From a checkpoint of a small transformer trained on Wikipedia: width 384, 360M tokens.
Each number is 128 + 24 x the weight over its row's rms, rounded and kept within 0 to 255. Layers, rows and columns count from 0. Numbers have three digits each. The size before them is the row's rms in percent of the matrix's.

# layer 4 attention query, 384x384, rms 0.0399, rows 99-115, columns 0-191
100:117164125129143144164159129141154109148118124144130139134081121116157153116116163143141113130114159131087070111143146185114114116111119118152137112149125108136119120148156152135109157116133076108140131133135134130133161092127149119138151123145153118109103094146129149133133114103167106124169090075079163098125101120111132114083127129123119138133132096132126089128099147132145113091104130136123134171129137142120128157114117117123128139107158123121139166130098118101082152120140146129130109101164117141127154108158188166122126121101138154111103127164116141143081120138117168176
099:117114104138130107117100111114107201119127149091130100099126139133139176130095131194109108101065145156129080158135064128171182169127097156096138127133171137119105150117130113100137126148123069106114151148160077105151152166140148158147097176088104117105141129125150152166145127122178130138141107124161119137142130137113154104112169169116117119141159138100128096156139132135134119124108104096117108135094112107146125140132114123097141089064121159126119084159133109158146147120082135167091118111122147147136135120157113139144120092109093095120162156140096155107086154116121074121
101:115130132118128155104101170152156169117116167145110137121146134112132155109139147098110116120165166139112145111088166132067163190122123142128141110080142161110129069135144097136127107162115122111130092082107151130099109179104173147130145129080128100130106097117154122126105112104113134161160097129106136123124112121122126156087088150110136150147100136116139135104084117105160108114159116165146121129118115144105108114125151095078127097120123108130103160149123106095113075139123124108138126117142091142137098105133102124161127103092133095152129119122144074054116111154081103109
106:129166077165057155109158148118130101095129167155060118126108132145162078125134067082148133155123097143179133148080126122138124115118092119078083108124171103156105138112131178146114119099174138115164181132137091143093097093103090149119135132146144128104140142140125171127129124159129154138098150135107135119151113123069110132126152183107147089138108109122161122121122092133093147132114122139118083153137142142129113135143123109114118085114104164111133104123114111144115129108153144118147115116090102123125126117123113136164149128104154111128109117110130134144166100166180149126
101:165145139098140111096163176162126143154144140160102093137179125133110120092152118107127121119138133162139126072130146086121150157139112123104143091158117143133118152156130100128125115130136176150162119091103094086101127127104102119109107137114153127142121143149123133136135118060160133112093104150146118129124153119122127140112144117140117115153128149104107139159132146124139127113123126158102132109108090100140152122131108143160137130087134148130135162101116138122165096163097137151139122128167159120166106142139114136097132094133139103103113139148135100119138120127154126134
104:133160137110127138147125133137173109093102153112127105111146093107154142109148086102111134141077144129105143163104109120147100114151126070136166095131130140138089051112067155111111145172138116076143109165102100131117132094130097090149125100108136122119119128160133171154110125179131112141155154130092134132118113112138093100140099172147126166126124117115135149112119150143124118103089135095139119101132114123114165128160131165106143151156142190166113106132124117125105136142188126145115116167113110145128120159168107157106155114104115112093154161133120126086131161102100120125
108:140126165123056131173157083127118097072164098106110136188097165144128083093138125123109103159182145119128148120108094118127161148140156123125094150119119100152164132105138137095143148118158093133175143136171127125121124146117107080106088138122126106103104135112162112079114148170093108085084156150124088127118141168130094152092168123159136142133168105123117147133140127166136145121151124141078115137144089083154140158142106137127070112112134134118146161126115107126107107086072137082108128135124112117073155105129158071135114099159134142136118124122126127121125090130122123100
108:142071106184130139124147157125086143131096136152119114117120138124133142104136122157168145110147125114132112165133144136154135136108090116178155125112080133169123130107140102122149116112142094118083121144138138163129125042122115109154112133160161106137094178153107158151135112124113146148167057126148091161127156116154089107129144124138151101124132135097118115130165150137120125195158115127076119101123135127154165132152096098125127127160101122109122111107153151144124123112168146118147107075162067154125115117120144127134141134149098144069123110123126142109153124152150114085
109:121164132126125115138126134144149141080092125165132127079160090136104098157187139176115123067127092114163125091173130154145126108101119140142081129103101116092160143124130089148156105163124103134157159119148127120155158096123097131096096097163116113097102128114137091155111143145156113126175106108137135106113116093142110116156112133115102117121070159133092137108141122136128124134128167141124135141143132111138133138107150146126107138111106123139111110123174148114128166175131130150112146147078120134176111127096153137149124152118118139118158117107135131079104138131077118127
099:117171104113122118137103096154105108152151141094141160183136114099123072166145139109108104065085118114099139092119111147130132114144146102110156091162119123091134163153125116172097155127113127152077154139175120084104136160142151136134139126154105124131142124163096111127108109121147158092143098137096123108132119109143153098117127121107134115141114139102148135135180118116089166061134132122126130146081123123133126129123122165136139157101097099097129100122131140123115154100131099169143116143122137141124097120106126126115108138096120081147161190131168094142117106168126178088
102:117131083130142150152130120120177144110133125136148113128088104099145166151078114129164097066083127111158136149106114104157110103104080163098088132121112090127107123111136100107123155153153119140122147116124174130119156128151169177110106137145110102135099148083124115096154100079094145079157142080113130105170132105105138090114122124119115144123121144099134092143111128151185121126098160135126109135127130145151087137144101107132067120135127092117182110083155145105082116141148137125141126134109121099086115114129121159108154141129148176142080133122102104141104117122132122141
102:116119149125096146167112140113086155108131129146151144118142142177160111128162150172138149134155130129088128136101122169052127157149149142128120122092098148113161106129139137145129115115165108160145106181164127115114134105123079089107124096150168125079161129134123121142121105094118122155084118132108136106123141120116136120136115105159108114142070148063106090146120091113137167124156184133122127107122125143161109131116113156061150134091110139149111160177088108143133156147131098161128107131141125164143119144206156143117151176145138168128134179082117137168136098134127106149
097:129112115147095143110125086141081126104140186096174128145122092118142151090135151140160135116123130114106117132093145106100098142085130110132139102170167107112111114103111142123097100161130121131115176162130112098191113109116178161117125087112142136085111159180116120150131113107157127101137150101145072149150137123147129108157171129171106136138148110139117062139154163110105097121083164088101120134122139117136121111108110110121148162158102108088114146149072144110078168116105104115140151174108140100169116137129122135115113098149159102106154152112152110116176139135132117134
100:067149069114146128134157145154111142099087158132133130142090154185154122110157139159155159100094176093096129104153122153099163092150141139138135136147145127132094129096126114183123134121117139108118180109129132194116122150129128106149145117159126121125108152156107133117134136113160115111104144146153135135129124124130083126152118093123162111122129135137116090120175127127159122158128200180170130123082131090163140123145156095127158155155148154151151141122181143054085134104129120113108119101146129141116111104145156138154112144121123147062146113083151161118154134152157121142
102:116078109162138160146101090152134106118097134113101104141123130097154166075098116151113126121115128148102150150118091137142128120154136147150150084076122114099146114131125158130105102123114140083119115111113124125082089122121106115109136152165132130094123129143140147076138159123126099128131136094124098154159151134119129161124108124128146120121165107154101134087118094108160149125195096119153146071107123154136130148089128092133129122097145179127082111154121152089123164118111118138108152141120148157138170150138098163077182122130129090151124144150119146096115103135110106117
097:163131128071098148080184102124103150137142122166094138093143116135099138155148084118153144160130176103153130116119146129079135170135158159118143120142104088090141120111166124145137126139121137117123146145136124134152126174150083084135137124129117095091160110096137113102105108120153151160118137138096116118046149134135133150161110122119151116151152112158110133143145158109128117127155193108133126115166119132089128111143119096104129119165113133104100105102152128101126086133122177122096143110163181141111166135146127122119139117125101127158132105112114112144179129170092114087
106:079111072099142113099095160155092116138090137097131138146112124129126091129123132155153119132118079114167110133095135142106136132145098134152150115120155136114188123144113125155128170124157153095127155126137107125086108129134107107079131116163157192132194094103156094112166134153080111112097142156130129107156146157136148116128081137140115129109161153099131103149126111149123136124142109130147112144113137132154135127142110151105131131152123106103129142116148167139166088074133096146142123103101164169143132130169140162141161178146105132148147151121149168137115145125069122090
# layer 4 attention key, 384x384, rms 0.0393, rows 99-115, columns 0-191
100:135115134126102105091136122138106125177109149119101109120193150151141133125139101126126110147124148067148167125102115122143084094141117128148127143110139125183106078108076140153087116159121138150105093121130119128132116116112125134105112078121115146103116133109144105096137119139068150140073137114130119158109183151125133109159134058117104111152154130064132150121129160132144112142158124134150139095158129080142138130139093121106108118164156172067145164116094119152121121117115150071138151135141129103112075153132112108126114116120155156160131126117143138123114118116157108119
104:152133127132127174133115119134137087101153084150086145166140137109148109107118121102137148124175144154141129144129154138140137113126106118139138120114128113129130146140166103117137131114170140138175118110134162156088092149088112081113099109144124144137105147151090108090093116120123162096134103140128096129122116125112126091122096118126115116118124143152156147083130170089101135091131113108127127146143123104115146116171108145119162159121133125119139121134133144092088078114140115088146135099144126085084131159097148127107178126144149122153089132134107101114135104110139146118
097:117141143141097154113106092128159163107138123150099142165111105149136111152138120130141123156113125131195100122137081096145129100132107106149127129097117125099111119134105097077100141144081133148113098187124094143125085104122158130097133119162127150129134167134103116137136146168145123099114172120129129145117143168105145133168096097127134111114173153133083105136166147106120112124138124088155109098108121092090160106128104140128115141151136123113194143142102121136105174145180127110125093109144131111123135136118105176144129154134159162154088103119101137167109137132149143122
106:117099168103141126147080114147119163149118142103150122140149125130088153117138160146138155142135130152108121153125159161161172110135120107164129149132120112129116145144124142098155092152081090137120086108120113146156139150097131128130121133098127132131122134172149060136125118119107122114152073160141140136121160142162157104128111092119117161126122115124126158155110135108122132087095135083128161130136104108157112111157138138149162137057154084105109140098118159102155150120072156132143124146111157133121123131128119131109139107154077102133142171122135148112096165128082097138
098:120125100127100118090114134077107145157104136108141135114144171126134118128070117175083069130141176086144111130139077130106111150108126130176092107155116158110157084138145099139141159127170089124123121121151172177118121142138143131148120093119120108115140102135123154089123123184105101128102141149067090122168115167142081132153095126112105128134126100129137151139147148152126126153124148189138134165127147123125127129139149098106124122119124146154132108129182143146119181110171086100134111087184112132116087096151173068128129147117144134124134124143146124144147111158148129172
102:101108092143147145128128155152076157156134105115083129114140124186111097155144096094133110085140049103145148130123112142095150114121173133079129134151159139095147168121161124150145116111133142114176169134105106139138160186148138149127133136164108151134132161149102077137131121101124152161090134177145100125126121175157154139107145093127118128124161151156113099101110116116120198196090155106147113109133160158108119100140098111162138115109116122141130110140128115142129143102059093155106103132121142095132126149091154145133119110087126127104147129135132172130121143144125138146
099:159137120115162148113134144101132146165128127123149178118144156125134156153127147149129119118095143087115111074135111126097123068160115148137151123163121220096130116128172089143104192126085133134101086054113146128150147126182133209111153111122108188169120092142127144113110147153122133142113117132120134108121162126104123113142109112154085148097102173102124132135149107079128142123161108156138148145135147119084125188160155155101137129161130123115127139116131114134140136149152130121119140129176156170118130078141094099119186142138135124123124120159113124102106127159136142134
104:145130103123097136168148150138124154136150137091123114088104143092188119166140122180104126163124132120114127103138141081119106102140137151119108142133092126119101126130122132131124120166128110112151150140149137091106128181147119122133115148121101129108132130130174107121145083125116124065123118134113154079082136122100188120138115133163047166129144151113164110135128128133127155086099158169111151139160132171143123131133132148108121141129124133132114124147097125139141150101130161129108164127163161125132105132158107106128094127126064112159138121152098133116116084077108160157
100:138084084133136175135143105116112130127157132129151140137136119093132163130104149134106137179152126134136133142139119116063144101165158134141144146129103132122082152132160139138149144144087139077136128129107123124143087127159147103143129143101120133111173117116141106159159139114112133111141144102120105119166141139138153121151102117135150108078132107169148146177117139110122155115155158136149128131102113146189144112132086103103161112142177145135106110143111140103104159142117151149115144154126108131079107089097096160122100137145128160130134132193126153127108114131171093127
102:128150136117106148173136173106111155148124121160158110126147115143133154137120116150116155167156163142121130098105165129132125171124150150136143119133176173141155117142125150108139110127149168152166166168080113203148153146121081147113129106116122137125134152092148152077167133132143131130110166124144098138135105159091101129129115138118108137116162150136079066140125152156158127143087142153151106130156157129100124127133118118116109129121093111127117128157111174129087140130130123160135142110149140063104208127183087130158116156138144102150128145110106148135171156130105092173
096:154134159115131125127129154124123088147069154097125127135151115112120126123154156137139124123116154156123132130169100184097142125132150110148120139123116111163136120082120146170120080138108121120105119104150118086158106089107139136131132133134139157122149155176204147152132103112112113102131126171178086139124162134160098149114117107158115111133106139113098113140116185115077126140122139116124128151115130121130196138143154130161163128146134155154081127141114125104112127159150139147173125121140112125193153134115140132113079090141105134120169112131140122115128146063150122127
101:103137111094165145098159132148178120118162130111140144154166112087136134106094084105116099120115160134131140081111135145155133121137127130132110150159169075118112154154163107122101101099118131099111160123090121145160136124166153109090158132109099159137078127103100097115143099121109134121148143117150140139131128129144145111117117100110135124115141109124135099156166122156123115122075157136107150146180122108133128126120100132157116157197131109116153164098124113131134144118101131123124158093176124135132134110107159092130091125105078128117158124147119144117139122165100151120
094:122138151153118166114109138114134135126142134184135118122091131117144135169070112144130122135124081134146152160125091128141141143168168129155152127075157113127121100106134143125107139150127117131121078112119083144121170122142080169141111158158119103131156105102109077143158077097118119146125112140142169134121134136160143094128114108106143134130134163171161152088120121099167162158105127145124179094184120110145126151161128091098114108146106153134103115103124137124166111144163116125098121131144136121136122151134164130092112114111114151152154100126109153149111122087162167118
098:170103157149083122148110128182150142132148119155083139120156091181148142143113147127128126135181137125144137167157120096125112127112139118152153102136125163152150143151097090105103130143081102116138086123148150046143107097144143126092101119124127100160166123106129140138131134129113130112166127139136135135159118130159181131118091135154112129096133120144120140167089141149136118096128153143125119150138126159124117148119136157139101090090097093146073153151111136139180124155109155140150157151132122135084137115113143151134148129099125122136127127124146133127125118107100080129
100:131124131107115128110162128120113147154137083151142142145124095141107122143172082120142094143138144140151127129113161151157158143131153107075101147127177129120096134148134131123196180134141118150170139109144194153154159152138134150155122129135079117145093124144122110127047128155134175125109129158116162077100131107104085091106148142134106174108141145070132122170118175126119135115077097116123112129124100147123103082163129137131131096127129150117129129134141116124134094094103099110131122095143108143097112126139130149141132105102131164099152120108103132129163212135150143128
097:124123090166129113124055167114146150145152155117136121133099119144134117141137171137149134101123113113141155147120130153183119081124107120151135204141136150175164156112159134118144113100154110155133110155129121099103156078106158192147088111127155146083125133128122122091131138136102144140160120074159150145157098138117140104163148100169122174154161161104196126138184144148156140081140126158113140136111146126122118133137163111159129145110133126109114122129121091130134170098130141172117124128128122154141105150110099131090137126135124137144155108087148170145092085106138111151
100:120117120104146078106144114103165127144102133135164117113135089137129146167076108126100125108118128140109098085142138136130139116113125132165074130183136096147135102125139154134132138104161124185142167127091111135141119091101130149160147105121097105141095142160120139112136163131145095096159144132137116128121075123140090119183128119084137115112074134129103146066135169112150122128132149138150163118157164142137087142104141139138146117119147165139148141140108114100127162110106139144166136101174085103114122100081140108112086116134095158129175118085122119152170139116137118138